{"positions": "rope", "qk_norm": true, "doc_mask": true}
Each number is 128 + 32 x the weight over the matrix's rms, rounded and kept within 0 to 255. Layers, rows and columns count from 0. Numbers have three digits each.

# o: layer 6 attention output (transposed), 512x256, rms 0.094, rows 275-319, columns 128-255
# v: layer 6 attention value, 512x256, rms 0.0954, rows 276-319, columns 128-255
# q: layer 6 attention query, 512x256, rms 0.105, rows 320-327, columns 128-255
# k: layer 6 attention key, 512x256, rms 0.101, rows 320-327, columns 128-255
o275:129171139055181143149137102099080171141116096129067105087066125188050169187158183108134133195159116164108092188127138143078132071165073071215177158114165077154239147078091066139146208108014109111030154102135074139111103167071188127091144058151073104137104120144090099091161116178161137162134119123106153191162188168107185090142076115099117100143120123099073131157060085206107170120123
v276:138147122121147123130120085111104142154074118113143101084138129058071132112127036102131203181160177054130103119117172125099148145170153096158134138097113152067117081103113092147087129095207212106101165157151153202099194158200097176148153042107155158071114108108077110102154132168107127126092113094188067134121211108108132099121106125124188145088128077111096102172151098047061141152108
o276:094116148132115132092035186151105138139087130025119098100091072056113143108167093152119070116151248108103188157140108128155107162179139163122188162158108116122136081044200152162172148139117104168155190103159129208136054092153156127105110025126226116227178135137108189137188075079175089078153151153075209153175138152102132168041176118177105149095173168160145097096120130132132095097163
v277:111152087134110198134152186198100132180168096084111112126082139173179127132088058140133079124113108090066078133163190114118149077093086108141118136227170168136136187069149169133124110118052062110153147140080119102103127128115126000152114130166126114205131123140123128124103164135170145099169095160186166132152082111068100168153139122156083104137131101119114124033093096125166161143131
o277:119125121186052092122126106187205127163100073151079113145120107025078125197147138153169186168193105170128099199093117084104157074136127079104145086168120165104120087136149157142164157153063147125115192162143065090120141151081098177172144139203156140056097129124110133089131043107100154150152157145090096140038132099176097108192100067090123102091120121141109118045127113142119089144111
v278:122122171131108106133081068168127089125160146147142113165105124180153094148104094127097101166026125083145103118158124160208085144127105117169097089121155166102128132115218143177152102151171121088138087153131133070128165182150102107163115128179106119139143182144174149198116173101135156101152137178126149119206050118086179058101153153143116119141106134138207140195113095111158125113128
o278:071040053101107084131161122129123126131121154154108102180070108160108212151094139199107120136214162185107151104127076139103148096138110082152098197131149089138076145110075120136097127181141115169117127111084155080133166149128070044100171186108144110116141143092101153081119080181121118151115126125113134201102131119175123098132116168107135094112186112086171068079149151172131122141141
v279:151102123031160065149120132144186234096073180138146163128119078181162065134143067110148194202089171170183169148077061140145090167055134114138038073166121129133115097135125103133203129121138111171167144141168233063096123133163108088109139182190197181122161093097090161114084148196121106060131118119084142113188103144105135106196145148120117160173124182183196139124137144226208173101136
o279:139125088074125112157150087067158080143145147090114168206055143100093149106109144126046177156158133142122074202173104108129138091091192131116213133118143144077159097073104145066128152069144170117176134147124167115149113063102117235073184158127083223151109231083117174179114170087103207171130182150078133162138114100176160018119094125123078119096146110162117097216065198158098081129183
v280:142113146156135115175147170134167133087136124092134068139138153128137152141147127109126166043141160172069068139132078159154140127104127134119137147192154062130152176161108148140093100096081100138181132088135051097046143097146109114102080115099198148118081060161112128126142150062099108176120150188107209102040074129169077097137116113110146135107115095088082095108181076140101241179133
o280:130129096137146137167130171147099156103169088127163095106157119107105136113176154111168184122080169114101032155117125134118063097210122136158073132114174052199108080175110062148157079099146158118115113108145116124155119137166120163150106131117063073114129097117117119137165102061131112127115091130119141149155123118234095186132177178152168151161134183093151113102091113148150108181161
v281:123167219179122175151147156057139142083100072124086099128134120125130114158164134110143165099110097054078064122151150121158128072081105129175154056207108174211156147144191131188111151127110058118148144136119181116102104094117134126140128071157154127171073084106148085162160090126147155126158142180143203167150102135055079132129103137135160049123110164103097101077088092071153140111128
o281:119109093149104103143174112172106145141193168125183123177064157114135132107125141145143181109120090139132189107132131138108140104144148077171189182113163105052099151202118075165161126019123156125077152157110076127144114140125067063122091056138138172094099164147072137199146104134130135202116069192174073152113179095140110154097106111127096180139151155168121144082086106118122131200167
v282:118193090163126040048139110092159077150107139156136116131143153139097144135112151152087076137141126058170113107140152142170128088218152174122148120099071118096117124142093167149177043135166125109030126142143123139128090112115162255092157095250058094078187119175141094135142162150174168144137113130139133165113190133174176085160147149151109151053150062113126176156120094094148085187088
o282:078093188101090123121150145147111151086083158091208145140090127161162151112189174122216080128106182129156189081112099149148127194075133149132131078004198104082136217112185101157123148060098170059181122182135201119105130126159131181117136068100175111074149119158105163148210159157097084113134054152186079166111153118073085124110172134078124120118120047083170157117196178093086083060145
v283:147172181118098120177181171107071188113171152153145074172097142114081116172187227101169118041129135161158057173174122152244065148116099116138134106066154076168130122165171102170086155173113114125199151102151115118127137150147146136118146199116167160109096156158082138125167060099151105162110126178084195101075128148121127073140131159084102045104077120090058083099173120070106111132091
o283:139121112107100130171211119095143150192163095143139100153158070076062147162188026093162117118127051056119014167184098161120158069117153123223165111174108095098176182105112055083168150120150149144201122187174083076072165057130036067111176112080084085170124141164091133126066080196098168138132147181163217174172126133178180166104039170150159177168170100117147141139124083190147154105155
v284:142103148120147102100138113157112131107181114156196123176143122202147143098106075127082050105201125114044159128101123134113146155118133126107140175048127141145124147116151176176139097170119162099143099065077079109172125108121145093067126147113094115147134154126105087096066101128100116129145159119100058125053145101112111135060161141166148128173144191116169120140145116170120122152142
o284:113089155121119185080060167078145170159139106125185163147072139107186163209128121116182132161143111127067094140126110125089142115137196138101166098126160128143112119107152183136076176155176110096126135150124159142092161071078204140097188110153125139104106077106164111138139211046170134073113121144098127178190106084111121136155127066203082130137068114140063155128148184097120083145127
v285:115106089174156051135155163124173176150153106133060124198111141163147117158132080111130199106170085187201114086136121152166162106119118150096079127227112044132117152144119070115159074104084109140149130093141108079128130101144134184033140175127141171114123106108150137157072125123140166094119141099087180122135057119131139179156129112124156135083121147136113099029139096177127183142126
o285:144154080172053101161102155096158129114130075155172119155077167025125084080070116121146143102115131052167115112117121151193122105092130103219147083098108152123106176191158096194159033098208152139220127056129155122210107130102148142147157125158100100122081117103112180140153096174137108146153091164152149143099083113127105126159131139144139163161079156101082122212140135192105159159140
v286:126121123035154179137089162212158091099150145126148167128176161120156117138081115173148097149107140119055129087142157126133122134107169133099158118139120097148144101123017156139157189167087072154181103150091054104151119091079140103128113105110090172143071099195185119091077121171137086151134078077083133153165076114088183136110141088134103106211137113156141182118126186232124079176126
o286:109182105107175130112134104145171143113184144096158085121136127133133125127120125156027082146138187141130106139131111174075108083095132120105121072177146128105075174176198202079054153134094154114055114103148168130091120145136118188149065142116166158162101146078133134155069146084131187106088142123123141125113080166170142147154155072119042111087121101121174111082132146075090176118122
v287:147139132154106188115150130118148097091196179178154114172085103191109113072117050187101068191118107101106121127152210130124218102153098143145101120105134172053122138110127144181090154105130099034178036058125103147109125134106120049072140116101074058146091128074108090112092084118143175085116175078091062156138138112083127180067110067184163105176123180132187126124048171122150092133143
o287:100134167155141129075092135098169124128167095091145138095047180177171121153137060096071111141179159156081099095076156111136155099123189130090185077086130132149096103111179196158070138088164106170221164168165144114125147082102124101157107158137192044126116083111185140141142098086121124154149111109173037141061162035123116208115123147126138171151109178152161072115158137081094121138109
v288:137175097151097137090115142136140134150078103058105069144071130157149175140166173089146196089113108103156074113115162119123127074173123135120053133093069107125089134151189121151147057046143140197103115073150139210132126082111126132145133098228166088097136144158070085165194173105144186133127128198132179133108238152104105099188085146099095066126157071133175083170159096033154124092175
o288:207184163117137059116150078137032122202165103099074133174174110062126161141132129102160131172113135097191174068093151112143150126084116150140103099185123120171164078109092101156143137117119092130230107123103064149116130140083138105190170062150116060144154171135071174080144110116178080206147121139095115168107075046118180062087081077198186103125141101138179121160103172126157109060126
v289:130075085081140115068117116121175135112144159185171155220118149180135150134123075123120051154143175168103146089070134166168150091101151131105152074143124112146095150128152143086181142125138156174191146122070120061099100126151104123098075165131133107128108121113143168125107123122099157070148128083070147113136116140086088133130156152162174127075115153123174157072106165189162111160182
o289:139117146144068200192129159068147133166157081116150130110114098158131150102089085128045195100084216141089142144091055150097087092105212119168100116119163124133066112165094158109134057126133118168121117107093157123099159163107174205135202149154087089112112166143182188121157147135145122096130235198197122132082171077136105126151158149112118109188111134181103051164085182050110074112070
v290:113164147107157089117128136136074132128135166121136191115101095077174110094109024107174158225139109086140094119078140096073065152110108101143134083147131202112113127109160161087118128141111143125069127173119135115093117126150134193160155126086098161102149102127137059121080140167116145079130108107156068100140110135096145184094081131117138126141141131121168069167171180112123170088121
o290:096085123132098099120144133147104112112110211148071172158111123150112134094138180120121114050142147168133176111124090148116172129140134118084208129139147081157135175125134183107082187149077136140192129092117109172169137143164128054154122136206141116121159108139158126111079132174028165151129127136114151157124097130108156126179128188113081115113134142101091111158168098103146129129169
v291:099128103166146131106116055139085044128167145099090127095187250050120160106118116177050036143158163091169156068146164119083130075187192108144186138209095129129098073119061134148187141105143121080024145164081127077120135129135098204132166123104121152204132050113174098144110155128152155184141066094060141119140057105178167127124171131176129162107173099123074133144096115167133096182084
o291:149193187147117101135160146112136129080083112124118112132190110168116099077122134150120098080106131132120122163093141112139072191155068119204126193161115101109101136203127109106130163109121139068134112128141125147081090194134138140072105128126189157121152097179166087089141130197095104128109141103160146086093144210119093134097143128088141084121103108183143067109114109130066093162114
v292:139114027138103144135142142170099094089180156139148180133138076177185095074097200232152092192133137114092142169134145118128156140120096131123126183124130064114136160105131179156119173133113054147232000111152087098095121133087122039163115130147187141151173107130099130090050134118143118160093153105058160162121143161127127113159136092139084172180174106074213065122085137128147120115127
o292:130198160208191099118139084124112132035108153110145142145071136158129141111142119090175129114121218117167073061111110074106175041128165133092181068120196109217138163164112177027081082066124143084055154128139139120104084117081097149168087192154137076080175159124191022158165172129186129131086082115136132109151153114122095092020105145076206177070201156122182121150146111123072134070106
v293:140169173076081144171084112178213131084065156116140163078171097146143146124107097114197177209032140096184131153115092137106153112053118120150106063100069122083173143158094169108111156124184110174110120111126174140112132117152145134097083136162136171103113122122069122144147111165139118172138130116100122158174132124097149153120101141133153089204112105223116121158144129132168103097114
o293:121081132162167127208156081125052088169134174105101120129082199163153136089162133129096072077180118174142170151166061159181161139136072118071148154075118065200102102091166124141166160149134127173149142098115113182177144162162104100140127049102123206148090042115115157149108066068191107175132163155083101158119093107163169116089121085100106125144182123152156145161074096127115137108132
v294:118137125112121096120137137178150115119207153144145189125127124173148117102058131206101105147105155133178187132129128152101115119112144159111111107167141112091109188116097120137163090111120143139177171135141143096184153160144107084130187188070092151101085136138134144108075115117110110081144136015006134086225136116068181108176143103126156179073079146152139228107090114195160134146110
o294:105076128107178128122024189158225178161090054183101187073126129173206128134083101147108151149116147198109105103105158124187079178182110169128115201083053141116122117100117176103158151126137102170132128095129114119097178175232085133039126191154131105082164143123133109106115143178145115110129193148183127084136034108156164157137137094161093156094126023134119151100138088143054103031059
v295:127104069175153099113141127136127132110164060160178191136119073250153111153139082212098087060238144140140142103112115123103156151065155113120103195131152074134164168112170131138129144148138083118231083155160159029136149119122201080066163195192140124158171143122154155136133137121167090158180183062141119127075116158180155072112168156138126163086158155077159123151121099157144107154143
o295:072068096165110181144089139114085128184120143136197162151132125127140153121151235127134142116059155075099074206129100082141148150143126123217166132164073130190115101122112068138102075093140152170078125190081163131147111061123129141094116176167093051123118162152085124077187167101136149073119107156171215065131117090116124147145126109204146137121127108167157120114116131088098042157162
v296:120129182139163148194120041184116123050111091142140193103187071092153135114096082183119099197134127092117215129113120125095153102121155121117148078056148238073117097146096141206155095148155123111090126143165102103223129152110105140165111092083105180119120087093199108129089128120089139158172152107103083122148133108076156097136146179148180111152133138151179146150109130122154134087103
o296:162012098139199139114121149154124191134122152132081174100035096180246122144077099161144125129112182129148163112144158099107132166150140157000137172137115108123104149122111150109133158080131118079095135130111122137119127126197146072038119087170166210072160139158095159114158153114087149141141159116123168130163102102176111100089169092124121149158151119156124101118227099083099112131142
v297:144096141123121041048122096147104083139096106106132093166125111223125113133119119126149092139074119150168127084111140129142129188183163134127103154046123094122144125118180125132187097092105144137068093115142091135104102106135131139134148145187160027096221193186114131135101199127212139081124122224135166136073140160163125058106129219091094166124175139117161065245165124154149133166193
o297:175169155090117134126122116113138098100192120141203126171102167114063141128133151178100140138116138124095113081156120155089161183030129138199149130114149118185100153093138047130053139145221185124203091187086119154221150050117142116122149128110165049171067177058126120087097119174189167114141215169077142192149106072125157107072155152140159095118166123179160143145168168138135092113143
v298:124090123105132150122143122130111166123084247141110053130139213027114144114129098082170176082134194160100145196148058124171123191154162153072119104141126179158139044164052125080138059188149174170072198101179142208098160136140124203154126126108173140079078030160207147106132115101079160130096113190133141081125128083131063091163119105110112116096107090140107100103132152136126157114133
o298:173140113106152133130139208109099094156142056095160090111175136100051108184126095094123144202114155148172098135059106144170117119175118159050107184079135158127138120089244116063185126070113087069167101144102220158121111180177123145116143092127057150095130154145158124075140071107066191155109163096147094141185147139156147087158143179114153136152115107101125095138070178165147118120138
v299:130106133128079133123125119093189185067090151149199106141101149160093069106127162167131161060095254125189102187147050120172123242131119129158110112125104059096195050179130119059082147156207158208178172110204163148111155139144171125012192095164191133108094152096082182138155103091184020142124157115054121156121126157161140111143127104146067119167106132186102174146109096140123057105102
o299:091124108155168134189120091085088044228134116105161109125155255074089133167169126151166138133077127135097128102181068121172140089084065133172121159033123149153083131104124073082104085108179116106115102174095130149121160162142074150132107127077077183083110129140170099157120101148178098098113130185130126148214083093090139157149045154087164102177117032139105115184147153137155096076143
v300:119148074119075080125139115080177119184111127166109169137107137112122210144153237141145117138137152080178091109129101143151080125181105134148113121060113119185137139108141154175155089149128118138122088155122111169110092091154120158128137143163109108103166179191180091174128081125058152129140099134126101124121193147156161055090112147115109090115142128146182139202131112061104098142139
o300:127120190103073137112113108162061135135145121229140022156072096167156145133089158083162096047102092146099106064147077175117137121125090095225075164113178072137157128144115075065166140191142116108054091120155130116084179122057110086116136114081105081104210205160118200225142137165105148115100134151166158164176150118125110150202129128101132123171036151133156127143115194145152173111152
v301:140103172148115154138136158087181202121097140109098152172109130176139117157132210145143099154108201132147160161158108163196124187063082128127101147116138119102113121131162142209109154072112083119255111126170147120142109107096088100145125080110198131151077182097091162123100073109188105138096162179175130116166169169072101095152159078095142113191111143117214134121142135053135150108120
o301:095120096205179084104189066094059177135121203135177118115152126072161141116141122136146131167123159100054119099095125091135143114121088122150068104131157105115133183108216115120137110077192121067096086182094136058102150092165088122157160198159154091108134109157082143111111122085124138159187115073107133103138149129106165125093100137116067193170146124174147072130084194102154088113159
v302:134088087033136125128129108125217182147101052122186190123090124183130129160139149114107111173180136136148142017104174118145082079160182099143087151161086080118118126113095112141224139101106109185127171158136094085143097089097099187091154188193139186116157155142123077161098170186145065130155105067054100155057095157183198135144160185137084114126188155095137208126142241165134121151127
o302:101177164131152074155147053126165130168114146062106134174110158104146097162090120131117124125085139131231152182177154102073082139128138116252133061179106196056102116194144123101145169152081193117129086142172115124107081084138166158114149105191129120135117148163124206196190196147166128145149111170149173156126153158118101121130113022130055105109146108133112035163136105069104077051156
v303:156068172153117174084100095136062146050097120057157136146089159179082088125164121127124131079050123135115134150119123133060092226112131135131116109057132045119124098133184077139126224027170196217129131083171098121183167146152173169165177116146160125135106216130101172223175057108184061099156147151106151086100182155143096138113133127103176155212124118148177017198145067125119115074159
o303:182120129151150139076187103055054193164138217148103127107135161061076128088188186211167084179226132161117072183182255068090121121088082129128097106139140134159127113184149074113099122117108162166126091199054128182040124019117096075148174109161097090150136121090087110075096121127126112119169176108133208097141050148122097120126010203102136098120167102216126174142123126133133147093126
v304:101168123141150149141110126104082106132144124146175130144129159082100126165114076145102086080173110159074103101111206118120154046174192119100228152107159207184096131177058115117134174148122170128065152103078062146157120112103183191157156207130088164092117086149223031141167185123125173190129063098098068113066064114197174164111112112152100103103150115037073171087149218196141118146157
o304:146169158105156159169174091198146132180181059166143113042219064155125124156120147107138156064040159167178050244146110099107131129126138156133086137149123145096129121152133146145125145175075102104124152134116112138111106152168084126086121178087155140120110135124205190043122165074108102090141158139211176135123106140161080181170089107102125094182091090113198052102146033131141166187128
v305:127135088105124126077142130078113099128168122122112083113162245152110110099161041128080130058137154072121090155156144107093135144151159125161063099162080106104160062138121087128166066127199103132054132122126157189061165145160227203114209085190082092146138064138203093188194194122159135104137162105118118164129090137143150158106111082167063090164110087203142045154117082116135051082113
o305:183122124170056014107077107177107092175149095071121118152121162112150151115166124120232125069175095129157176096110069146137163149091140140146172141143156095167066144116163144144116144068177079087198157138071145153128197155096030046112084090117086115149142122137148166074132063150060146133116060100141133174166096160110071114160180172139138130146088129108180099074149206148105117108115
v306:123146123142162133078171144096155111101161051194154093131095138139161126167103214151149217051154111116067125084149145140115123127129125135092134124179119050163220192133090173077118097126095099212166150134107043124113115052113163186051152168128162157148116123187123054126140121088151040156111142161020166153040151101162127130078127106116120107163145122081083159062155146171138101133110
o306:164141176111123137159124069119117161155129134110164103158134211083174097167122156123137079159137127098158125097122082170171076137151118137104126117100156125065123150225138115197145100086142080086132110098143072168142151095137100173162073125154045166121098168099151163158172181102164105099171041211152113111114132086126189171125064094192109107157163116115132192139141122125142087154121
v307:130153145136137173180166141062111176132171154079178072131107132104079172143122115070136071147071188120140066176135131136140130199107059117189093093169141145073092107155100131142072151106089143014164153150121140140006143126160099063094112137139171086130065107093082227129104078077164160032080163184092160098131096131190044103108146133141159130147078148111099089161120077164087182129138
o307:109108161163101012172131119140167093105165059159113107042189178166111139102142143166138144133144142145109112088133196115152102099071105126255080157083067088164099093116132149113152147137110092146111105128057130125166118138127140204105146127148177134144111087093137091141144032167110107121154138129123141106156095167137095195174138206111102196153091094119089071122097119109075136104124
v308:114175126077165198159120180187175129090083192119121080088125095069108116098090191139145128163133199079083121194120088136198092136132122134110157098153148132158087032143073202129104091134089152163196085120157117097144174146133060100163122143056177184099059071159116221031106019151127099127105111100106153108168108116066132131173131109133137096122134128084136137078155125145111180111090
o308:133191091159187140086158124122146142128209090138203127141143120061093099156163071149136120135133163141127101102144199108171070074138100183122132085109173116129132151108107150062165081151117122112119117173174188105075117154166179130089096119144139181099111128126081110179066094187125136117064141183120167084144110199194165101121140107129098103118145083108120132150139098114116124080110
v309:109171101136105126162140133129081153209145140190083062101105136094114146129098169143193156178100131152107099109154189146196113136135086110149092094151094158149114134175150120194084135146111096071103157140178127212065146154149127157181083113102152169087127094096125113121122116122122139117061144145166141127152131109145116104110124067139092108091096151119096122085132167119103074142066
o309:150151146172150079162132161124119105136131087138151144115134149114106124148094020114090082152153144136108163088106098133128132165177088125157119132114074141142122201114082092149170082143144104186115158057156134118127057109100046107103121150084067156134125132109139080115125064175111147177208082131192154085124153163135203138109146125126062106102136091045090159101131100139112139088113
v310:148073145135140133125147102078101144072123152172168106133115158135104088105158177083158130074082168156064154205115093139189074192149093138121145079086194103074151108154223094135125175077146237190162148098227111180112133192120118100114125129128136109070142155181117186115151140084107100151086137197108163100144172112110071072115123114106145111139066110086128137151136111034141153137093
o310:163093095074130163104155187072146164139139140081147143095174122156096103146104042141207139214138144146080066139109129119091171092183160128074080135084110091094129122113143160080088112137108083112131123097128102077026184114166100118073111140128114115124122117127055128047125118197174149099121148075164157177191144095170140145099154225146092119127120167088062166137121179158163156116055
v311:100127219173126113088124168077089151155101082111110121156081227131095115125118116075162151108085135102063140101127151147109114160126114116099158146165106135122118125165114147064131194145090198136084133133114127149145129122106172230185122136149119189087141119131157070150123122162148115125083122130111103128112144089187117186126108081097121150190140114128082121114096184135144109119151
o311:176125146141082107122132156137092089162062137115185155124171181093143099134105172137067133125104139146101082177163099129126143135105105152128084157128112130050075177160121075110219183153123042123102108137109126135110079118116142079177134124172173133156108078072128170055153133155133072159207135141152142172148139203120157181152042119146137139155038056154058128075119141161109073141115
v312:148078119182165116198148113098121217123150101095188123124164151171121148183171119113100100098198170181176135087099092103127161084140163106133107147110120138103118122130078119111106139121154127116147130174134187056110075104102143189062156192083123151147146137139151071158079124123187150126133127112090107123065073168182164097123165210110127129078152118101084161178167207168128150118137
o312:127024137165102121174119161152129135157165115125088093169174127100073087110108166148062143075084146080195112202163158102167132166157174153234158088106068166156101095137160113105117154072137230086138095160089107134184163116158129090146170131078133107113131141146080150025183161083124075124139112177102158107159109159123073107153131109176135145172112113150114103135127028058123123121146
v313:119101140149099132158159163148132134159094086201045136167114152163155099119126111118095098105065138114165080112192103112219134133117152138163133152183100130076125092081121091199114198127049093075144186153169127125107086158159167043112148059137080105141156201128093157151078128160120142106164120106170131158124170141104096152180131058191103144107120155175183180099107093065136168203103
o313:070103090158107131047104175111149070127057096158105132135091151132157175143189088133103183164130179141111174064103080085097117141116181145171129152091139155089136176123122074124039179160143180127136063114148041111130123122202073089164093180067181100083106113085099150168079106126120154092176168169142097185185156155127098153114131142101112213112088177129079070131179098110226126120175
v314:123083114158165077106126128152143107072147090132086181158185112133144130139153149195108141058146106178210174115128103109061122124133162148104147119143099015109117160119077059113177134132129152169165123108133095080183092117121161142009178127111112143151138098162168062142136111095047103178160108075111177114127134157127121137223153128138149158074155111145096157138142060119131163147109
o314:137162131073093166113121220116130124087127102254120140158155124194172119007126137027133131076084107078178088053127183118192097138133147139159143144099131158105109105181155162063044174063106147119151090101116106146131156119151107113124079155102090080097189149116087151155109184134151161078093123154148129072159106110123100105076131090164147101145123131203117156223141096108103171138135
v315:128117056080115074111111100144218111103129066203150253130101114190198054096102081176086183129157136148155123082117088084148160084117189161131124162159120047105207095130104114061109144200200073163168177191147118028124139172119171189087173161186076132100182172089149154161095120207155065158188115026116073168181116112135209134108151182163107174127163134096155184156104120214142052155103
o315:080064135170111132087114068109171136152101175112196133179125118130071162178138140174180076071103149110141173168166103191159112072122150061144170066074109140119112197123161107195108084116083126129123160140142145165184124108144074190158094143156137150145102149126143146089114112118120104088142136182166167122133105168064067125143097205066114160110181173092122157120200139142113075136108
v316:127132099115105091164105119122183153078164090120140226143114189175159081114131136118106165089127205089150113143135050090111112148151123136119163101134087077105161159145169094066132151151108091184093167144159160075100143122161154111087190147206132112097147152129129205156109059086123052152164117107000212137138131122114125074152120172141093130127147153182077131212068058108171104114115
o316:159097126087186122092151148143145026180115123139129080182102145150097083186115138128156098145159117130112115117150122142181140087100150113180195153077134132159093082114100094097153065107190135114169084177114107117124087190172053148158115098162157214083151158118167107067154136145175147121162206151160084244221065120122115150130064195095172139191173105169075199154172133094057105169124
v317:117094118083129162090090074156177022077154189179132083110148177047121123049091089196112169145136128078172144087147142125110136064156209155106180105129084177154179071159029173065114083138255120155030132082128104152142150141135097215129109083111087154116113071119201063142167202122060158190150121073055086146098078098158201146121100099188136161123146078205100156097081159180140115098100
o317:174128118076121120131134086062141115130127092031129079082125115155134202141139091178102114080130115216191111129085081207076146111158105141000126147084176156171089131148143098156149117100133161140139107112174099158160157205109175150143098116125151136103112128224166056225113107148185199136063121142128128106077181103133108138150151163060124100083166149086202109142172091138081146104110
v318:150085102131128105159132144157101144125172105062140095129171162131155130166120146108122108072095109180061095116119119131145154116107122147120129141122140077124154142146088071179190165138054111143152173089076063091031148100113122112170140128149145125119055091125157131150143128133127088112110134232097194118171145138113072130131166161116115114148118156094144108110143050204147086137161
o318:054174149108145142152135166106136113135142052138182161105116121132101100136098093100168148171151140145161131126140158147126114120115120063172083080195186094149081098141131109131179118076039065127094088125090124161095091081087205150111093122140099094110117180113093170123157112133150106157081139101162125156094104173214097111138129162159157170071135159037114208112137221169036161115091
v319:094088131167148113108152148098077129115195134170157121173140145076115113089124050123144078099162148138072100190134151080129134170065114099153137127190154137129163170144151140093032244200141151106182155140103199132115117122113228134162083134118109137195132117050143130098083132096142144171142183119111092098102100125174076158094103044148127133085134142144140109051121133159135083120130
o319:163106065117094166164130176121132104131125164085172164102186109189124129093211174140125168147118165106123119112123091114063130115102106134113127143062154142134131157131136099092157143067077110133114144175109172160159060122117087128175134204099119125094114092154193116134044122100108155095124110128157140124169072148055108190137036165120182121118057137120110214103148099082105150149140
q320:142157145111091105149153119135155144112130077119144127095177114141115050129122133128124126158098102153112183119139109102153129095125120125126104135119148098095154128138116086151140115120122110141108094120137110131126123104092087123140148130121074122148111160127138137132129107146138118156159173109180162097115133120083162136153126116118131096129114112152095133144118108142153133153113
k320:127118140113135106155137121115141115134151138157128157117093132163154151148130123103171112146138132115130121127125127172165179151155120136125144119161108132117093107121110154120123090171133135141096106094120144139143135144116126117158165143124111122126167093142159110139146068123122176080151132152095131100166102115170123108143144097143105094108130138133160081093105108103115126106109
q321:102130052109130133134150143096134122137128127121163117178103152129155112123128121133088137108112107071121130157136085125169153186131106137141142117103123135127131099172108116138142107132114132147147144120178096090162120123115080152128115136134140145043142160194110122132177148134153110166126111116122169130133153156045134098133130158064095123147151153112138134131118154141162101131137
k321:116106137091111116119131139112125148091110160144116096129121131162069182126119122110107116139092115091099137101100111142154132120168116165130094117050101148125110137149156090078129097126094108162038142179092098140154125135096159091155134141117111172139161158094140180099164134131144105135151147133117099151092146117182126138096147127096111129180124132185142119134060122108134097135127
q322:117152115101158155143164081135118154103118167150131106122112107153137182126124169124072145105118117114149140151150097125184088161139111117155166107130129124123138116126142108148149128142130137129099140111147165114168127189167077106097130185160078160060133111159127162143155123133123145156112111131102159071107106162089167066148113097134130131155182160144092165107122078132138155115131
k322:117161128162138117127149110104158129107132123140115124129117149140163134148180118141082113128127123126158106136214132141183198143078138122153087135089131178138188157132127113171159096110133133137113140097177161138144161104121156112124139110150130147132100135123169147149131106101094130131159134156123107108082093102173148126113132152126104121149113120160048117114109155154119110138150
q323:138103137133143116142158076155089150095131148093127091126085136149148109138082124159078112174139082133127152140123062065150084121112125123145135109134137103134129127106112131151177101145106138113155113117130123101108165157097090110108137128136051134118123110126111183138074084135081103144140131099114161159083129134102133111157151147159110141183114166185127157113117133118163180126114
k323:126109080119147058102126119111154136121117155127102066106048167141183191180146055128101142078162099141180153132174165146151124120128151115150125112110125143149161128123178148133113094100150095104141155131168170116173178083135151167133142143152094120168095116154180138136159140084136151119142145106108116108151144120140120152131141133150134138149141120147056110112120140140125116131088
q324:126137128121153121106128095144152173099131155171116161108165072107104156135161161135161135105083084121122148125120156125116164091127137130112127156107128091126159196140132104079080129143170137149140097149133161161117145066148198162116111150168167155141157071144135091120140137103099163115152130105094127154131144114158136178125110125165145102091154106074115109150178114143119087099105
k324:116125145139098156160155129142065121094117133107138131162159065087114079130141163100151094181119130151061146131122123123126158130111094122095147135120116174113083131149085119131131126146140122180157128128125141175114145124141106134131114089080172139124125160133105121132162045114115132114150138158123122126133147164083146098105134161068119133114130177166173143170145081155141107087125
q325:111107147113075128130144134155133117122068156183135109136150135083112110146082162112153178143128079132149155114154127132112160164163142133119150112111160120090175170186101110091142139125093139072149098127120075129137114120106124155152165173112093177066125154179081050130154139195140160156109095090164112093100122117149122135106167100123132122112156102121104080109146120196139116134093
k325:123160098159099134133137125168123154108112115107122113176171119110087109135111150125114092124158091111164109123080089132151127112132159150126148110153128152141096107125068089146149145183177130129140145141166122156121132133087108089118144137129121140157163121115104134123151144169118125144174102109146133150119120142109171081148143108113097134099127162113157121101166099152137085084150
q326:126150083153098143185137133096086121151145085174157168110113086108096151140150151117151133065153184083157112084117120116141124149162162085158161145091117141148107142183135069133161143144099160153086145097117129163128093136140096103114127150098151142125125184146159143160155155098114096108156145135164068105152095145128153084135168127133081150119146124101127129127134133125148140157132
k326:138121127108122179142114130116147130105130092118111169137194149117167090142128117126142098147109115151132106125148088119136132105110119143130134141108097120127117142143106106090095099196162135153174149129146118104080160155140142130156139167122107088119156145129147139156150052075105091140175132130142173095103124108075138129151154162125104136111121142101136134124113123130139148105135
q327:120178082203129120155101114180108113186125158148164097111123118140101130136078090177128069143184164144198078112118142093105139149139126111162168108153137174069135112105153112135172156140115161154129088109085112104124065154119078085139110140068096148033103170178095143125106155109122119115172154095182125077111059179131167074118161103149109131159148153197121150151101097133162161136107
k327:102140096136139171129122088130129152076163136147153139137164139123149124132108124141135119149098121134155080107119091088164147118123115143086125120122125148138120116142088073162126099185132141138097154128139120093125131135107129100164133134135084123129141090105134164182165126119112081139169107118171150103159123145055128125184126159134119135098163171150159144070114093171134147100148